python train.py --n_layer=13 --d_mlp=512 --norm_eps=1e-05 --rope_base=1020.0 --qk_norm=true --attn_scale=0.179 --tie_embeddings=false --beta1=0.9 --grad_clip=2.0 --warmup_steps=0 --decay_fraction=0.823 --final_lr_fraction=0.0
Each number is 128 + 24 x the weight over the matrix's rms, rounded and kept within 0 to 255. Layers, rows and columns count from 0. Numbers have three digits each.

# down: layer 8 MLP down (transposed), 512x128, rms 0.177, rows 238-290, columns 0-127
# up: layer 8 MLP up, 512x128, rms 0.126, rows 239-290, columns 0-127
down238:091153158112156142118083148143121141130122138085155131131132094118157080161138133163121112123129144125160137142188135135150082103124170156101134153070110157152182119122122145134153090088135101103129134111151112079101137146135128146097132118125145130148136091111131121123123077103099146098087174132148092167087112114072123176119134130139112122127084124132149155128125140143129127142113
up239:137091094143113160130122119177127131144116089174107106149105087099098118149149125100164141159142139156119147157107126134138134164122119115175165111115106128119150150160123144145124130112148139144138166084132131104146123135083143131126116096112107163141139114115138131173123139121147088081120140113128132117104135120106125136109108154168133135125202095157165127101115111157116109131116
down239:131144131130147142114153136137139151116162130172210127122073117106118137172109106140134140138149110150100137097127117126130160138126125120142166098103103110088154085131070124117148174109094124139142151131124114103108130120098135072101113115145112143123073100118115135144154142102163100142143118146122131105146105174098092109152108152144135123131158125139158098140145125160113127155089
up240:160096114138132128110126106152115163112132132148158158158128136119163136145166094098141128128157145134112078125158158102113168105138130165135119147103095112093122075127108120098114117142124112127111137148112126164139119150165155156074125142178140155099160097113122123106140153066117125157118110106106106107133121135155116110155144099132129124151110131132097132105142145163115133110128
down240:140175179123108139125125144138114127131138139131087086138095132102129155094119120188125149096093150125126133171134135146080146145090183164151109112143117137167094178070061141084152126108176100123086119140130176134087126127184118153110140133101119114144134082148159159162103124136098140119119111123110100168161155121128120136066121157150127108115093126139127167162102132099125096126107
up241:110126127089121135136125158147091127139129169145115115134088118205129108144154167162106115155113096126134147130084146106119150135138111138119167091139176131099118107129139115168110170150130142125131157139195146136122070128122129128144134098121116161106128127116118141179119109157146121121130109070185078101122118081126121142129100114137108161128131141149135151111133112105116118137138
down241:065113145113136130152144088146141103118130118126115140175128134104172159158143145124136141114111131143134128136060098149115144118136144125149090151133142187116137104138137137126088136129108058143107160117142161145096139091122127139104142141124152108130090115125097071131117142134133157174121132125157135121111114153150108115108138167126134131113113105131176133125153104119131135152108
up242:106077162083131124180086116143096099131164106132106109137120129118123105115122086131169145164141151136113108123216144099106154115134139127145117082177117129096132138117159151160090128139135162124113108103141161114146134129149159101177067182102094159163129088136103120149123101115124144112141130154138109133081116109157120116140127112180144141151108101119112131132125135076150158074072
down242:133149110122137135136151128129140088124121138128186138136157081169145154130174155118139132115149133093142107130143164119095138160126177090151096107122099117156160130155115140097141108114129164126125104120148108122100156108089106143095114161121132128113135119106094150159157125157138150120137115108124112127132066124119121150109142127099149152073146149128166069112098112134162123107136
up243:129114098114144149154121188119095137143129139133142170079109142127138121128115115065139121101161135153102131127104163122122124163173162105108063116127133133112135144140106120134139124141136116118097157155154111138166179164138168144160202140135146140119105126108092112152128142181123169123111110126096146143142121118185124108165111112131174109100146125137139115167128132099084162134102
down243:157118097134151089112153166097099135120129166158107130131117131129156172129099120111122103043081113117134152110175163083135117101112193111126082107128152111110119170065165135163126115129142125134126103138146119143132149118105148132153133140120136086101145168150077182132141146136140140115099084124114154124158112093181171154139105097098135154129110120154124138111151088109152114106163
up244:135105123122085107103092150158097078114161110125112117135117128136085123164135129108114090154154108111139119151160072144118123130129126125121117109128083117100116125119150162105066087108135096120110140117157115143137139157115098073179146066130106109116118152156131127134143145137146137149163138158100150082110123117119106097123123115120143120142129126074101130132118151132155131118121
down244:127153134139125149092118149144131126120155145084104149114114111107125104125174151143123166128083134135135159113118106086167136147126124138204105106113134147083120154148167110112113126136105101159143130112086155141135164149116132141069171161141094121165119135099142153133125129138152131112133072124171101149164105147077120133150076110148124108120101122132133119146101112164103106131117
up245:112116134116129142142138095133094135141093145146144109111137139156133134103154147145144104123081107158134123146069187114195123151118100160177157126126139151122104168159176152156117113119100158115121140089140139084138114143117135170119139141122148116150146098097125150127130162100127132105124138115120165175120111126109154079108084089114129117135130132150114079074124123126116128117160
down245:162135161126116144121112112123065107141137144074103095123204148111149129117150123145101187101178133117127124137150140110146088155138091136142094106100126134146144115118164148175116117105098126038200103117157109103165146167149137131136110112036113148141159116147109158122149106133149144124137130134128153080163142127085122110126108091138142104139124093134196119089140133172121126164122
up246:113159169076168157102116161135111172134135142107136133137123126112122163127110103103131112140112121157151131107120086120119166134127136103133147097077125094140106092121115095130132128115155129121142120145097159131102157134117125133153071136132143113129136110146106160167127124144157108154142131107140114162127139141136165161136148158161147157117124174139152167122174099175141105138121
down246:105147132117139139161143144149145117113108145098137123138097144139149112127142136117117118122159106130108115168133099119147092132142124083140088140138130102103100097100148153119114122099155130147120154144132118132145171119099119151110159187136107119125113166140101130112131154152103157149115129153107120152105129144175099115111109137127115122147121144132149124163158136114123114128084
up247:159144112073130126129128158176119102122127127094144113154107117133133140105125140096158115095166151132132122100131145131125136153119131117118086145125146114096082078132134152135115151142172141162168145075111125082158146150126114158136150164128118092130138149161132109158134104152130126125126110123165148109163125089101158088125116113139140089133099173119176109132122091110135090148088
down247:123109093152153168135107131153133165117174113126155098119150103144143148166147090104089128152153126084153130111139120151158112105121142076116111095183128137121105106114113124139093139113145150101105134142141154145148125118134094073174091152139148135159123168134171156104116086088134134093128121166123101104133161118122136127142099160086142100115114106108131142162139125149121140113098
up248:157127106115105129108131131159092109096153089153125145104114147154086166133141136110132115134104131068142092083140138112119131145112192130143160130110138122126123123131109144141124152142169133107156134154122121138164119134077092082111112118145145109117139139152094095113122130148146110112145098140120158130109073127138094150126123116155157107124124098111142102146140140141130113115121
down248:146139136140120167116132125132136127106141106100143149156146176101143123155131131102147138169202072148150133131155109085120114111126116135107106134141132183117112076138131103107112113151119106134131098105183159100112136119076098156108076123098105133062115117132139136117190168145131120084143158130106092106145187108141080120142110142106117101137126144134134101140116141115123176120169
up249:093107115140160153111099139154146154122087128128116116118134114119150122123129098108110122156142161123150109145116119135129115161105115135165137146089133154111124130113140152126104121180112153116113139146126148124113109071109129116163137116108109110146126158142113143157086129107107143141083098199127092093155107122135101147086125127147150112148150107123112159111138099130134068132114
down249:167094092136192137111119077098163098122128132116136131159120104088127128128133135114129151150111134140144162116137151133118157116099109141099144136135102129132123125133105150114121148112135134089139115148100145143119119160127096111125080114125150078139106167132134127108122109163163134154120126135096133155153126142123097135096134111117154145090157148142145156112133119112135149108139
up250:126146165083111089146119178163110110117116139107149124121136109115149085125126167162129131176140119139126104102113158164147152125143140151111108120146080124154109141156166087165105091128116112095121137152130206128151185122129110133140161130154170107098155121123116110083144153126110133125182128145088110145137129140129149152143129129119141140121082140130093133143141123137105142094134
down250:141111127156121159170154116152154201107141138094155148156123114128104073099133127132141105131127137135051122152156106102115147152138132148128138139107117113109153119136165115132135107168132125100080089121113114135134121106107088137132094172151113143154162118133137063038158125119141117161141103126109092100089122116126116184152161124120149121190128184168086129145130081133113136131124
up251:127119118112123164135125127152126136131143139140110135167121105066165143109170150097113086137131102141179122123112145123152122139151109137145123147129123130092123136164151145126147085138158124092122138109109148136148218125106154130106153135100183130129123146129141171127134173167071135123131143109127131127131138136081120110086100147160153149087095133167095142125130133138101127089101
down251:152107119117134117137142126145089163116107120154148139163131102152107095169107115079090112122143106086120075099168117130143168084109155111119118150133139135156157132149126135158081158102136122085153112114084131142129100201160123133087133105133126156132168139114125141129118210109183135104139127118148105095121130150170144113129118142103129141137071104115110138168127156159137101132120
up252:180148077117137150126124122143119114143085150156131182141114108097131132178128117124162108108130137142138161124124154141126136139108124135120139135107096116113092138150133174122110108101121095150153155114114122111137102138136093119111151125095174148124142147102111133125114122125122110154127145088135119119094100120116132134132113115117113133145152114119136105097129165180097125098136
down252:120086115141151127143118112093111124104133142105162097106147103141125117135132119131115131130113106108169168103111142140127148134087121114145139137135107167148118139144142142145179145118138156122132117151141146137094151121118175127121126154133123116077137129127122146085145108145141122159116125140114142118131122131115119127114125127126141098114131144093122102192135104144125104154141
up253:144110114137135112133170145119138108125149164119151137131151115100132087133160137121120107135147114140165104118161116112152112134115130195100080115119145112137127125149120155090114110130123183155161151121128133155143185157150130116112130159126130147129110130149117126144142124134087129088141114121103108176127121136137150124125110126166128151098159143076120104130123126095140135118151
down253:092134094136125147100129126120110154125153140108158151088142129150126109115120124152111138128114161088134134126130111153121181142151147090106132150141081128134154134114111149145129154106137122098124124116096125138118120123100089121108115182161142106109074157138150100088109140132117119174144109142173153110111112151108130134112126114120105094154141167127130121177132113133137127144093
up254:123137118116133121109072126161145125103127144123151110131151147154128104151091120122121102122101133168076128131148134144134136126150144129099135112163128168130131144154199161116112107149105168139164120124120113120123157112141116137185081170162121080133095129158124119114135146111150138140116107149129089172131128167155109084128130111118104123132044094109101114103139112132130103156091
down254:121131137118144113145130115087141148105119094077060111136148120097082060183160133139118133124154133118159129166108141121170138107110138148098151134105134150142114140154119168129165104122131161112122118116093173134131129150113133099125150171100158115115120119121123138140102114119125149095118145125161146128114102086114108123145131109122180163113119146150135129139088091151140086154147
up255:168160107146122147170140096130112131141124153134096141111141136094099130087132114138146152169096111101150141143077132097116114112141095153142120121151128114100098142148112092161120104146126159116056123123157118166139123103142141102107139137125154132125151084141151162126129133118152114104130136134112149124144124151131116106105134118120131145129123116144120123113098126124087108127136
down255:097116115132138113113110089095124152112137119097143128112141152098090129160128156122099127129148155123128129095151137121134134149125125143127168094182061145180087117150129097141155154111115131050128122180130090134146111122122148130135141142163144132147108143123105109156135109145136133121133120138111096138103076109182130144100087137127115105131158179129151135135123113150147127114150
up256:146130158131152138134112136145133143136152161144123116135121151118149132124149124125117117129164111138144129086119146139132153139110127150159131134120125121142123126149108150143119123114155144095165136111133134145122143152166103140145106133150139137138130153110124106160112158152109121131118135132144117159141135156121144153103128138181139141110099122138120161129090137151121112166134
down256:130110091139130133177103152116139081134122120132158133163157121133152122109128109137117124137166124120162142079139127125137144183125107107094146098130109111130123176183121132118080116124124130102160109106170117123138128114162140076101119129123112109123120151091109119117144143120130119157061100147167150135139173124135104127074179171119124128132143114123143123148102137175109153140080
up257:138165141120136091133122089141135070139125118135049157109145135126142105087108105084123152149156127129137112194131147185133125155098115146126125106136129140100113102098130178101068112142119097150108136135120173121181153147114150097182123159163114130129118108119115129126103151132112136167177094119130180094130162126119134122133143124138146097115136129075149125149103152146140088136167
down257:137157094133164133120140144182170131145066095126106134119128126149118151067094145097158133098158129135132127148124142096048132137138119136146106125105152132098117131080136088118171098141141143139137128130135151114128132146100122146124110189141102119094142129144101160113077133142075116132122124132147136134147096094093158156142087103141132169122135121154144111148130129150157145129110
up258:102081115079125150114102142124116125126134133139136133106089097103159096139140163146120145152121135110126146125133137100154089138149134118182129139141164120094066125134145118169159103141140129104127143124171130093091107140146136119138135129094102096137152096102120084150115119136137148130146146125125096142103132073148139126112195102120176173139122120154099131133131083139137114048082
down258:096131129069088130122124145180125125142149108139125079109118160131164115101085142152137108177128089104101138145129104076133151136153136157149165137207146138160123144130177127106106120141141099158125144133093146153103077124125160138159114153116120117126102126113129095104120109130147100142158124115144115157144102128134129070084177103105129116129129061161172106127152135110131163129130
up259:135145121137160126100125102139122124139108144128122070119123098123149126112159132145123125184081138119141153142132128139138118138154146076160127104138154126109147135153157150117153146152127130131129112123132115143144109100139095133153124083115146137136152113126136125133178121154142139161142106121122110126145137158148123136125175105138158172106123138137098079165126139129139155133145
down259:096159137134106133139098136143116131163127135134107124128128100133132167153117121150138133113084137145176140116141173139125122129099151106137120139123137129108120148107086115134106158097117127094112115142116113114150113141092114124128116149130114100133094135112157083143125114174148134100150130132123120139163078169128128112166185135098165121104101138148086124101160135128143124159150
up260:155118124114155118155165123088089152083134154154129132126119126134112090140154091122149116152147088148160155150126120121121124102150136147126115144127103107119125155139119132098121142130138148135140095139133139157122092126141142110125139159146141141161140153094116166110143118116164116140062137146139113122137163143151132088123139154112133163151131116110116099120131110157099109086153
down260:160090084143132111070194141090118113155142153144182123101088176152151114116151132129155116152117120146164099143129122188103078135159135114114101166094118105087112137108165172156150144131123164091141110130108125178151098143168140121138155118124134132185131103176095104087084113138149147152156143118122129139136107107135086091145086102160044164116132149094139124156104117134134056144157
up261:145120141136135100057118135183100134133128144155151129136147070101161080153136101123145128122121116099144184130089149134132138109103120118130120146146143144148111138143149123107109085139136102113113115112148116174132118104134078127168157144128052135141093110160128169125089108148114144068135067102130121101106106130144120142139127144178136150101113096090126093142204184129128133114170
down261:112111136123074115139139155136118119127139136114112127106108164091160136167158174170147110119104113094145144108139127130129085083145174060141154101135113102115169127165141134153111159150134141142144143114124136119092114103151097140125165143086127112086126149149107126115128161120112133152141133107144130130142126085130153086159157079112169104118092137122142129076163140144136136146151
up262:157148113083143140098123116154143141092137123101107173114115100119113162190149107137135112155110124147105122130158128142142129153155096142101097131133142127135128152150115146110105127127149113101139195122117113118147122097098115161164165083138140132097124098127163111131121152122122139106125140137134140109127134153144137137108151164144138128088095144127144116119132071105125082127142
down262:127121154159147138128127130118131136107148094153144143102137134117117166120097132149117127178135138122184111103104150140143122149067112149103101108178171151157145128123104129143117126127158125118138113165162123118100110125139132129156108077108121158123077141134165135128159087095136135136112103132114136109121128070112129129131120112129137071099138089085110097126122107186118110159179
up263:124126100138164106154089165133114134115130093120160104166122158120074124171157104130111093103130115164111159127207073093141122136140105164154130138122103101170124112107180116149137101111125095101091116139153081094161111148151133135147145153129126190137124103137100132087108118143150137105145091144156103132130157135114145103136113173116143078111092082115145145151111104114163124072132
down263:109147137111148107142156169118149149150115102104113127089144103122111136081139078153083117157172141137159148141118141070126150122140135146166091118101121123111116090130175115167112088138130148099145129159109138113124134107111120118141121102142128128146111110167130153156163136152113139119132103131110118133116147146096142153153143127134120159098124105130113117164124150123105099097113
up264:127112160130169135088150191128135105123150101112101121157155107134114182118142104125137106085153159091077109183091094064142125152131167116154075130140089134145129110092115104121137148100110102158082097104090124142116101179153139157151102199148129147157138119114159079113122120126154114125094133085122165127107149111106096134134140147122156149135120114153133116118127162152118151174136
down264:139131121129084087124148129157139161102109136112121138117106148113146109116102154109090129121134135074149117123139093121143151129156164093086121150145132118087123186145133110114097145105111170171120161122097158197128105151059116099144128148159153112127098122138098149091149153162107172105072121130124118124105114163142142123107143138110119160116110178127170159127148160140140115089106
up265:105173113107127108120121117133100156140099109119157167158073163133094157140118092133139099164125142143116153087114133131111112147167110169124081093102093154091158160131155120110131137179098125098126093115095150137138159136084155117116108125140174112134145136181132127148151150115104119133136090133112105141084117104167131173109147119120124109111098151140154148098114150057109075150125
down265:124121154142134088112145130140147094108154089092138118073153121103100134121099113114085141115147128103104122103119099151104086128124174127138131134155147135101130110128165128047169106128098129128135112133110150129139132169143140142134115134102147159136150158184106120107126148158127114139128172161126104109145115114103146081121181138141179126135157152106137151136141137172115130108104
up266:133142122122139150126124106132128111112136127119149135149173113197105120121093175147127140143126109115125166128147144106131139144111104119156083103155183119129114184136151090113131120120086070083158154144154155166139127168132134131151075143145091133116107130148117123128141118131122100169093143145111138137148155157123141157131129127092136108103116124147155129123139080136113116098125
down266:131120106126114168118086092128126174122122118143143123100111157166130138117103094101127135128144136119106116121115134123121139111118064112129097141137110135156144163140098172138118138079106119128154141105126132112105141144113115134136159115127147153141184115113128128125112155124128113135142135141127122124156131147077138116124097153152142106096133086153179140171152117159143138129091
up267:145156131121172122106123082184113153116140135098106086140131089116109126161115119156123136123125133176142135099117117113152106139107123101106125177140112148124109119102144121125073128164133111101095120122123090122141131125141111139141122134118170102139118143147123153136155171138135102104083134181129147140167149158146098127154170143128134103148116118181118112139138174104127107120157
down267:149166110133091154122103126154157121162141131138087122126143113149111142086103116114128177116144127134112123079139094142098110146130105130123131152110146109164127127143159110142120084190125125121087097137151114112132091117141149144125105128105110147144112128106115174163152141150112105105156129140159134155114120176087113082152124103121120159095110164165130171137127126102156114108175
up268:163157097123175136118139165153163116104124174162134132161207143105130140119132109066172113110105160147098112104108090143173101150170106151141150132152127118100113126167108093153117132098121104107152147203129078086166122134101152122115177165073139153141150121170099125149103139123117110081102158142132161175094111153083103120082137120171108101131092146139111111126122117184078147169102
down268:125130122113132114118112137121107132125150131126172112139117127117118170149131134142184114140129113148115163085139107120132117155131109119100129094122134144137164127158104135150086135108144123139103139115147117120129114116099157116145104121126128146131132146100139124106171113125131106104143142130122117148115133146134135129144122135118107119152129111132127113149131152126084142126107
up269:122123141167153111135108131124135168134129112139142106122137160181138100100146170110138142138100119151118132121120124104152097123111155127170110126121147148082173149131143109184122105117105116145117176085129149114114145130122123140157105142139130129132129150097159085111158151139142147122129120132167102148126104081132139116117083108110130114120133115169124136135131134162131117104117
down269:097165133137119119133146138134093147128126135123126111111135140140115151163128174126178101143108114142091117131118107121147119150104121172119090115156152098167148132136117140110149096111140118135123145132115127109141107067156107116153126131109133129115125135114099146136145091145141151115128154153137138126129093100142111129120095131144174106094113161176121105127119147126119156145125
up270:153120094122134107138140143174149107074146128129115116108133138148145108118105146118127119132115154118122130123101150145127118150120142152151126107128123120125133119109105130134146132139147114108140130158160128158132120102130156109136140145130124112122142145143135127123126119135154107112093124124105115145114114097159134139139153154120144118113130128156156126154148145118112164151116
down270:120150121136118132187128148113144197133145133098126144175143149094128125135107099138157125136179128107119107133151138080112130106159102101107145130160139130090085158127117136121105113134142135092110141075115096129098124115136112127088138089137119137115119146121143156163112139075116118135168109166140115142126138166155138125140147136167098127123145101123103123096128140188138085122147
up271:147113159117134146133162110157127138128163125103148150185148134127091093138153128141140117152095155129123131123133130134168083122132145145115120134129133117074120077119134128123152155122125123108120103112141112093124098140138134128148126124135141143113143084117135130112111129113161123127139136121112119109132116095143115135125123136118133109141176150118082168129155157092110158109093
down271:141132177101137152178094193113132154166076096109126094103107122155139129135078167126112162102150162119163141117135075111147146101131145104145140099112152101148162084140147165147120123090100082085121157116135113114144123191118112086148135061124159088114165141125150117144122095141101126096144138145114098160119117142105135209148126146146147123126134129133118107086117153100133175157134
up272:142171179109149121126133123097118117122124090148136101140099117119139140080088118162147115144114091146145106134141124082162133157092071157150141133108120146131125169125152136141125129150129146145100115089172108106073121143185150089157061138129116143147112101110128107145156124085122086128144156110134117107099129157150132149123115093134152098151133055129115116090116149109120129116105
down272:179144116137143094066107149150139111152091121111167128121123137120121117161142139127096143115115104165136128141146145132182103078108100128106086120133091096141193111166144122128121136155136125151138153072122141101149128128140103081125114166133115151134138123091111106137110090124117117137145128169166151127139116149114146147110057129116090172114158106162142137115206118133122125153152
up273:096161096138118120108095143133159124141117154146097157117140149120143096119130142138165110114150105126149129119141168117142145131125134143127113127136078138120140149083131118146158137136136125129147124100160135142122143125134117136126158081170137164149125128172162137115114129142153121146136146132132122144132138120135112101117147099138123131159090134143121134114134145129142155121128
down273:185158149134131141157178118112091153140134129141140105133099126117082149128131128101115124147104179091109084130121102127080105128136116155124169153138176099123115096113131143117114096143112112076111150144102163120150125119171161153139116163103109103099149118090134134151121144122116142135113094129143149113133136145157131150129121112114135135135143105111158120113174157143096053109171
up274:181116098133115095084122157158119120163113126134112152113173120130128114149106120139148154129136143119138080130099128160095137134141104076079141152138111165152149157096154107091159101175121119159093138135140153179171113162149146129147128141133155137147101127092134165104137133104164144142120110117175139133125143141181141121149092140115144123113131132155116134135106118115153153113077
down274:140158159122135161138164113118106127128120105127142085155119105125140125121156137140111126134154122129112133064142122129118120140140160141141149122120128140094169126140118156122116150093119151128134113118127138155069168145096128137079130118130117113118121170084159196137138100140084122160107112091100119119159085142145107105121175182107127083134166119117116156157122156108155130127094
up275:108168119150151123135124123127118126112160104132118144142111095098087171169118108143113110122125119141082102151146107090116163108129094102143114131120152111125119136119152103123151102107119099133087145103152141176085158161126100141120100108163127128110121127120101106135133111132172098166148118123168122139181143135145120119137126100112114128118117095123161097107093138165100151118084
down275:126131128136116114124130095119080122070116112081097142140123153092115165130152136159100125171127096115121094139122099121118131172116091125148098144088153118137120140122101150154084148091137146105144117180105128143121165155097141098113158149161129133144117140121109072119151155129203149146143088162137168172106146120126133103148128122117157174146138099148123135094098132122156088173130
up276:131126115131132097126117179087117124142129159122115082122127141135152127113158142144146113118106193157152141142086172142171143158107108150132095077147140179141112152147142135099132146133092096123108158132144136112137100150151162153173176134148100152137132136104126134105188157114146143148128160097145189163152145134163114127106139148172139137134143133139198117126120096130153131127098
down276:154137154118121169108127102134116115114166116156131148127120090148157137135137151122131168150109103146090124149121115077169087105136103130137124123150111135111159142103187119144123130160154097141154128093127153111128154124150119133121134167111122137103130154129113118090187113115119186110130091068115117122130107104086107139147136097160092130121129102087172167089117099121151123152139
up277:122118092078141120143109131136135176134144084135113104152135124146138116142110084160107129113133177120087106108143149091138104123124142094100095117113139130127093106104155144146104161123172112117096164158123070142155123134139088125118116187139141141163122105099102156143101129118110106099123120119172104083136127090138126099114122111125153108145142104112148119120157098140082127170120
down277:154152113134100127073165149114102160152134093138136123139104099151168143166129138151109113119123136154209101096109157124135122157103126090152149116131117120152126165150139123090130128127108125102126101155136128126125126142106118123160137130099116121119130107137116117147129146112100124122144168135151101153144134128099142095164124132092100100102177089139108117093112175126113136150124
up278:074098133090120131112138122153123077132134143169153167107127120088141129095125122134156102108116139150070129132143111110128119118148110147152131144128126140137079100149097128094110139158096132117145117146126105138157142161170110112105158139139157149099116077113131099163109119149169138098107084100161149113111146137147166159101154126188171131190138134110112099134118152118110136134143
down278:092165131154133153104089152134123153127138104134114101156168112161150121138117117124086183108144122147168137133141149151090094120152161080142087117163120163144110145140138109137139147139134137124086123144140163108156149118144105092112114121127119126106119077138127125134119177127156116122126105091135065120134116149117125107122152144143146159101091122120129123112142125177118139142146
up279:142110168126139148088135134137165133115109116124156140122142142115124161116136085150122095126113105148131135078151126133163169141089140124143138162144135116172101129130139131183105104132128144106113114067109094155155104121096122118161106091184154174125165132080125150131128171164129149100110132113133098118152131146130109110117109153135130130110115112120132128139097107136118114117112
down279:124122150121128135137147114105130171128115125115109144117111071093082171158158092158151110110135127138117122166106168154158170112134105120143124164144111127113128130084101113127182111118098147113167128124120096140163109144160114140142123102174114098130160122108150103129137112133105144112089119106140112128146098135144131139186137134119091141108136102150143119140132131108136113116133
up280:175165119120073124105152134114135120099087146149119161086140138138176138092099114125128111168127119111079174138124112147111119127093110125080124133121137159128082062123153109103152118120117118204114099131106146124126162140129108155115119138110116156184143161129105115161126116124178116163164162150153154174116166153124148123144140104164134104103111132114118119112112136138096184126141
down280:131137082123116108127106152148121071068130090116107130114108123099151148109099116149124142147130117151140115152083120147110116139130124126150167107149136125172135161156115093139130142133106119130144133120141101142132146144139120074148120132173140133090156139131142155132132116148132113138099117137136148115134170126139098197126156129104142126121137113145086108139111145125136127168102
up281:128130185126142137117142140159134143102156157116106117145144114157132140131166099159154098177149145161136127084094138118115073139142132145146125121172106146134099112131126143118106131180138112109129130107164126177141138159130137123123155127138177117119115143128108148146151106150147102105155104174110113155143127140106129120168127164140110119117136080110115099159137137102138134102123
down281:143084132171117138094093121107108116130107115127164136162117143100091151096110161088106131199110129134130111138132114129101081133148152105109099165152125131159114104172123136123129114145146148132132120108106096104161098177116135158147109102102112097147110113166154164105164104162159141122121132169103162128125136126119129110129136095140117141110143109100163116107087166148120146132133
up282:157145159154154148171128130150081187150169130149125106095128120134127112134110085131143111120149099146110115100133097137097132140169117119114145114118177143128079080116135098136112107107135168136125134125122181140133114113138122128107102105114112125108131140126119140151125112153106108130127164138124122096117084114160129146121096126111122138130160114062126096116139135095087051131153
down282:119088126150151145127149133109133118113121089161120085152101159046163163141126099157155177095177136121110135155132078121087123119141140132158170143112179120156095100101151092169076103190107145119127140133197124147118147184136145139121119169068149118126134131139158171163077147115110100120122143145095159094102122137101141091115093123143076124127115111114136147152148135121114101119098
up283:125127132122124090093098120113093113138085151157122162141130118135149175150103133126144129167122161148157150129124125105127142117093108126161136063135110115150105140109136119119122143177124118154098119119098134115062137072144151126153130172116134170171125128095100142099110139139132160134172120159066178108100152130127111116122154140098092076142128122093131148180150090139123110101133
down283:108150135126150099080156137125124107124104124149153104168128148165143138126143129153162060155083178152097134138112149123122147120189102106137123165131167143104163126159147113150097150113140097134127086099144135117147114088158121097106141165080122168152153075137140107121129118106123070138155121110155124141119151148113119131133155135135089108110133111084173118182113093105113133115170
up284:127078161129114085139114111129131154160098119167121134139155175137115114142146131129128116153126140144158086150159146112135131137193103135161146161135154104086119159127139108156156154132124158155136167109144100148130162081130112138157115168094114099107164126149111124112096122111164117154109114068088104133118146094104116137094121133176126101138127107125093129124141157162132086178103
down284:126123124128129127126131128125130132133122130125131130129128130130126129129131125127124132122129133126125132124130126129130129127131130132124124122129128126131130130132127128130130128128132134129133127130129128121130126127126130126128128131130132130123125126130131130128127130128131125132128129128121129129129126124125129133128128130128122126127128124122127127128127130127133125124127
up285:143102142164157099125132044117115157139159111128077116147154132107125141148129100108162142106148110156159135144114102123098109136111112116148083135109119143109127147142119114115108081175069146143103134135160150137114153088167103108124155108094141104085119114161108125143130172122096149129163132160090118112118079113105123154119123116082123103109164134146131146111094133103104081107106
down285:107123124171118127108127130125104092139099125149172120149110126164156174127135154098149115127149133123146122187106155162056126102167084104142143137095142078151104108128153131134117088087170117156141105165129113129096141151099142157106163142079116116133102111092114132132151150111075137101162153157106127140129173126091155069122145151101131142138122152131120096157110127135155124102086
up286:157141157149123118123137148161115157124108133103121139108125154180114134145159129125142053150097145134153139100138144096113136136151146101121150175124140156133133116108113114109121162086150149135137095123130120108127132099125133148143131116159095149084123129091083110096150122149140120146173125171110152094134157127151140134115143133114136134158136116146135128105101149158142134138103
down286:216107065104065208128090125133140151132155140104113129157115183134131128147137146112117080196134115115110114099128185130127125101117095122099125139145070109134094130125159151087164103129114124067124113153125119155109108118156153132143115100154123169120135096146132085116113147105170095159158156141134076128124157115169148171135120123120146209155158081104145101083099134107124126096148
up287:158112087126153175137158157113112128145147138129149131119159147127164124114127105118110089173136121102134171128051146113165138156094136092102127132127137132132083184103153099109136163111102179130137138166112144155168134130145128112129104093126097116122092125130140095072106106137108115102112156105114103097133119123111143071127135113135168134112161130163130115131120112188102146111148
down287:137143145111127123138126108114131139105113120146130154077100107124096131106143096115124115140131140125164136156160137147159098108097102125136119130124111100148142151131151128170165119121148122073174094061107127105148118161212131144119129130101122150126151140105129155135104146129144131137138132123139156128116158145110137162152065134085115128120135127099101153093135143155078111124109
up288:134129137126121122114140152149161162107104124115124133133148163132115113130114185085128138137127151148121142147143122142126072120119161112115124137111095150143099059140179118087120145131129094149110109169167140088123162134127109140120152106134112146120171106101105141117133117148158148082121112076126127115153134147115142112132151103156101107131134151101101141131124132151119105115147
down288:109110139136128104118155169135143135126109146115159133126134111096145139133128114124114109125134145104098127168119160110138123131123128087135096108131136138155113149134112128080123145137170108068104137140091102087119105117115108162130095149124159135130134149082134128159128138144158114140136134182126101131149108120133179123136138131129114077151100130148164152126101093141116145134150
up289:125153146146131110172154086133100142128130074115163129157123108101122163137147109138136136133100121108100145118134110135145136142179139127134166124129114131126118105090141158087106133174135132120110131116143138118134137147169179192116126112142115121140149099106112123111119156107172120087094163158121136135075120097136100123146124144127152116124115141150140094142144115144124104132098
down289:135123062146146139101105137082155151150150120097159091140189146127123137119152135169092158159126131116099127133107123152103118117091140131101115133146119168133164137131120160095078130134158107105136168122136125116085092103126142169094095121143157169103092124167114148121155134132161127144113130124082133110147115158147130115123098067116183125118123087106124157143124191103142143104145
up290:195180096096148104160105146159139120142093069113158135126120152155129126109139130133149109137106150097144217131126181103145101124086151111161136113150117117154091110129131141123103172124114123128124128105153145112115106127162111120130121137137103163086136104133144074156148117133070086142135130112145118078118155133098087110140105145155136149124157079106104175100190137159129107155137
down290:133135119078151134087142158104114130140108119159146128131098134118124122152142115142115163097118123165112152114129137085084138101141132112148143154137065127146094166144128120143130147160147080089095125149127161112110124126138111102131139125143114137123130104125086091178146101145131120190159161164143136102092161152112150141152116150115121145130098095119104144144123123115094150150150